From a checkpoint of a small transformer trained on Wikipedia.
Architecture: LayerNorm before each block, learned positions, biases, untied embeddings, attention and MLP in parallel.
Training: a variant of Muon for these matrices, 2937 steps.
Each number is 128 + 32 x the weight over its row's rms, rounded and kept within 0 to 255. Layers, rows and columns count from 0. Numbers have three digits each. The size before them is the row's rms in percent of the matrix's.

# down: layer 19 MLP down (transposed), 768x256, rms 0.0608, rows 749-767, columns 128-255
# up: layer 19 MLP up, 768x256, rms 0.161, rows 750-767, columns 128-255
down749 093:127142123079150143112132079098097136011112128105144126129200187118122071112149135110151076140092147075127111202151092153127122130187071153128136160142110134090157153117148133169111084112144090142107145079123128176199150136090102128091174155134136098070145113151077136119121122108152147156083155128105110113129121136129168076140102125128114200155152148130105092148089138104067152160146
up750 103:089111098051169121106183116145147101141121149144080145168128107106096115094146115068162152127087175138120091150166148162112110137150165142121106194049107121157135083162112122168123153084142168094153110146139174138097107152148146065130146131129188101153128124133097055168161134149128176116126113139149105138063117089102165093137134087082100150121130089120115209162095152105114134167137
down750 101:163111085097134145144151110081155097124152090157123143148119091183087099174079150180131129166079094084206151112057115086153118154138135089162160138093150090085165153088151070070095117142158131148134079109115133151172174094125099210080117147160140096120155148127163051173101096189183163075110113127171122113151127142105097187124139103085113114177135107170143161124186134139091123113097
up751 106:151152097103164126160120091108084100121098125148132201139091132139154147058144166143145063144154108119169152114126139101108132131126167082075118125125063136070096084112195174119193149161088155164140140151161095090129142123148062183026124139161124133111175128160143072172153102148103135131137131135168086082169169149144211084129110155134155161106128121152147142154103092221168086119143
down751 106:179064148149147147105087091113105080159123084138167197106107146118091122100126150069095093082100141117034124103142112134082101116129107129195122148108118106101133110132128115131103186168112140108091023156095100130194127199075124148090204125140136157086168200070159121147151104116112150133138150204103153079122110093115156144165146054115140170063111149170166127113129167107060150122120
up752 101:177112171124151121142144146104117149138182075161105092137116124116138093067185114163180079137114116167106102157168083124154122065143081107177096115135101105100067099091125189190145158112126159163209106158117119105204116083125127119098156175133115093151156119107150128175148153105164170124082109102109142128179102157136142155077164149094122147088127144117148102155139094160096138134130
down752 092:111166152139157164093114151146098137131108143071143181088073142117182080188102190089110098167139124134178162118140106116129149169095105125087174149150111125126080150138172145133143058038166152146118103123131129146095118113122102113103155129145139099148081075189142135157076094153121148140079130174192133110103123078128108128126110114084149132115088141114119080119106119092119166098139
up753 099:103121164129130165126087184174174132155095119170081148178152095086142134117145099099118123160083101138099172175128134118105126082099161089172119173116100160084103112135212106107135103132134124124146101133082096104182186046197127092164170136127163075200124129133131102116113186118105100070145083125157094129139164126093123118123137049164129204109203158109133138117072074102082123188168
down753 101:134114115124136108124114126116110098157039146090128080081122143109164203128142110070193083096101134088193156179161153083169089189096144091118123149163130122054158144121106131167161136157096080167139137094021112146143133089139096126086190109148058135124099102126122149100177139218159114041168105125120157210131123103107109124131169212167109160107177145130132110158139156156109095181093
up754 102:095141151082117103114112115146134170192127144116129171124081115111100119104144128200136174103171089121090138140125122088098116125130126159166094122129159092137176160157199177105149149163146152143126169133136152088050120191140069107142068138172106142128092144076127102074069132203109128112082196109143130148137084177116124149190050110193141077169084169152086131170159136104103151075143
down754 107:142102112105058152149126191141143184088111141153170088131109122122119123125178153095150118186069150118163155128117161087163104137184162152182083145143073094135151118139101152181132091156097140144144150193112137100101094062130108120119143145087167172130168102169122154127100084080132110169115082111169135092098181048154136046137115118096081081103124089156098140131139166098121113160170
up755 104:158108152106100135096115179165133114104104084167157193158120132064103069118178141120169039145120160137125140137144111142138210125158156118135091126105129123152129078165179133155170138165150104136162091105126136146089143146113164144168103154181108090106058081134133093081073142173151140144119152163113181149125093127098127175137178095151145137122147113139089118172132055133103194118213
down755 098:114148107193137180119176143138165113152114119124125138113119079092124152147131119182201107109123131084094148153098151162113115114111144148063124076158168099154084075161133095148109130086143112112137082116060116109136176103047085163070135155074131155112158107152099137074145216204174059132101073101093167146158143114122153137162160183159133108092082093156160166078126080099169093156111
up756 101:087154122106110123078128149130095126177128101135119149058092088133128164155152149176163095143185130201130077090143164111114191147091138132130106118144123121147093068188162137156148122104169112127103183138175148142099148167196076085077136145111154065122111141104146179085090131107127109080186176090189201145083107136112146151099056140065128145116126089122144152172115203141120160181116
down756 099:102107114113150114082104117081220138132219223121149083118155154102151123095078189111135163149089142082122156169184145161131117166162187130138095116092133167126123141136110126104129090187173121112163153093125123136156142140108176145080141108064091122121115128074150119137179110099162107143092131128123164091100097110179144178130155152144172102160086078150093059200084115135119127080123
up757 110:110181133148115098084121134102103165074079168131114116172150113065160133140101139144117134116123099135147149154133123151150109110154131126149103124124138189134102089134137115134102099119199155109106074136077120141138077113186135145123129181079084137091148112109098127161114000173195150081107181066112140139114172136187181116109129127158143147157107183110106083166113163127111126106140
down757 104:126122177118141112163168113209109156092128118118162109073052140128096113157136150160170094155197129103160122162086173087130139184145120142094155137172156153149155069137111111094127111168136188155133130107131129135145096053150142108125137118168051074136119163100111147152065126152057099064130111131183105096081157113201091122164084177117112136097155118147118095122129096134075088143132
up758 092:112086095125133130144077125125122168193137150167138116147154096131119064126110180174113131115163115108150144077133071122119109054128101093117078154101118112150102184116131104179097145117117101105155150142120101142127149116213091085157098193145112101105129156119153141132133179125121143062134131212144103128130137181142121157104066117140116123155160131123135160080148116128102129161130
down758 095:101115097124152079115244125161195121155191080146159129142085136106076080151099131127199137120082121127169076103179157118149156145085156120075205129149212153098112115121131155083122121125100152142149165133135077165084114130194123118112124155103117121074164103079099159124139110132078134175146143118137111144172145121122186081148100101131128108156131128109137082113079079045206144122118
up759 111:197178132112123160120151101055129099115125090149111167132161079121147154110123112159115118135092129117149147148147178143148179136169128149133064104049151133089094110136142142109145109069113111107090170103127108089126230120143115159133150191094121177162169118127126134117112182180116135142109128113127071116097079154122198103090118111126170096180125126110126116188135101128116070123128
down759 113:125146172140156130152146103098109174110096095133099106145152066154085153154128139081143105090192153074161163156114170087156216193121102163118122124113163116133105125127089112102163080130168115112131142122135126102146097160142203144190089143154113087140156130131099127135128152131127099119127122122159106125139085163187106161135078086176090117138162119206132130165155114083112065115128
up760 092:110162142176152122155154115173149090057157160109081129084140175134111171126104098169098099151088082183112067128104067169098096135114108124087120111170137140110093104105165078153174103134097154123080113129117144177107109133152076081108133088208155092207130117144121110196130118132081147072090146143120092197169139089125109111154060071114091138153151105124092084074129104112181130116101
down760 089:099132135128123090064163155173108119190126150107121094165084121116160046142183196112163137104161135089148199130167147068149168138111126148146117134151133111166178181130155160184112075124126093150171116160077148132145115150059171112121164164112136145114070080136107114146106124145131137103081119117142126092176122175113150139090176185147166147103134158146191093113143130085108166128107
up761 106:159142099139096145100100137135078112113142112166125187130123106124134182175085128114135133031164135159117094131166162102067140090109120074159170121124148121140157116074047103137125076135166140132123115142078145100068147059167173101110168111089155145102082087159134072162117139126152124083125140166138147147101112059105161068057133157197163098159123138150099132094143124170149118105169
down761 104:079123128168095132111151100119165131139159141098102060150157146100157080092122105158151168126112114104155186076066137124220114121087157105130122198119180119145108080101141105142083121119113138096124135112118123135164073152153114158140235137113121112125147151118135146151131109098096131167064138116143162080143148155133173102079099122087059082123199132095106123113162170073116173116128
up762 094:093150187170127098097121122184114157147155144123102144108146183118098140105166121107108148098150110077099107115171097140150218099107114119148041137118064140053076153100137088131077114179151118151157136118193120173165194154100122136125113086152107118150152174090073065112119130181135155086145107179126187077153137126207128134124159092139139153146148106124126157047101107149068067157141
down762 101:213131074100143162058146157135098157171141093147080176123136154118159087134106124089140146081165135097144131090139184127125172085140100095142076146140132154116135085114056096068144110138157120134113123168110196117121103144126119144153139171167143150154102128144122135173104100105103125139162124154169135138104080156121195104088167114136095104089179154147135116101123140167151107141116
up763 099:124196066152057184172174113073182163121201088141165077165103098168131135112108183149166075141110125136146115094117136127154117141102140093101141165093113100158123140143166119126121144153144102095104144127221164139120162141099142069090179134144101137159189148120198104128060138113128102105160145111109150145170134136124171070133176117185113162133140059041102106180140110106096139127088
down763 105:145114169093134128107128104151125115132128097126167139087117120133130124048137105143163129106134108157124116126122147092076118105124116141170124125142113108157135113112179057103073205090121106148089088214094140123064091084163121084159081087134083142141058116147106185140134158073093127108130088126071143146138095170112143121100149139102147126083088137146152159129146138144118169125188
up764 089:187096061197112125143132159101151021106127108155159155075121145091152054122120086099059180145120111131126134101121146149071129130104122158100137129076128124201115114098149117153144202106130127230170113081100093090173123098104104161121106187164147133154113088113116126094097083105120170101115122090155133145157093153121182117154127135147117229156068160131088114180123108092143121116079
down764 091:187113113070147111118126140109116140126154107111109113204105142138108080180124145124132109105152175106125127186155124140175110148147149132102081142192145110108081181165124177114163154110137187086056169183110130165057126136120127138059159118102115116153107093155142107079158156098154119102139135119115117162121121133163046190100091189117140133053137139156167125127128072139103088162118
up765 088:071133146167100141090084095151121136161130154146106112228169084056169117121155132128061148162126186103156134143121120166149161192114128103133107126170109196079098071136153175137160076119113199131153059082167133142116169121173159161130130167176114124132125156102133142066131139130117127091144101128166110137128159138103096105110062089096121106176151120124151134125105179130115102081141
down765 092:158170098121122133107131151109094141122149114188116089145085172173136128147150163146144096049181107127125140105155147137127140103119117087151178139125149076173105123096134096166127150115101132083165082142112095118128108100102126038134128137109096101123102081135141117150184112158105064134113112183131109133162171134152148168076129165139147089065105152124182144066157141169143153199073
up766 104:129091123072137167102156128130149156113175173121131144077102085139114124171122177164152188105157151114186134115138191108135096104168131124086116125106172110069100126154090082119168137100134153068131104128115091126105116136150126144113111136130156209017136150165169152119065143105118161159148129156164159144171111139120058156099129107078184164162126169153084092103129098152149092165140
down766 097:156131163161128144060205182171194088148094094129116110169159132153160059182095125080146181144124108129163125124106148125098125128123153115127113128150157096151138188160156152137114122145182140109178134093113076088153146220075131153065148133178165115144065111075145060095079125146076075134150129098078141123103105133164104118098167161159110145117140181081113126138101147092141123156095
up767 112:140104131136088131053138127101109141096152132171160141100066132108098138143130121138154120120188120148168125166169190097124138138125101069124078149042128122094141134150142125154082164096112158131130139125147148134137108130141108159067103154110117129066115170094128111157126181103122131073075081112110144104163123129109168218074141113145131136149157087101118134133087132149119075100142
down767 113:157139162155201107155071121239160143189123085149053142143136099122096111149140148158106170131132135088112123137095083094105051121128119112120136095149115148128108127128074165115122161178099105120143083090121111115152136094104116159197201145150112122150177087075088149156132090128111138076149086151136153115167173179151162143132114095160163114149130142193093118131105118142144063137157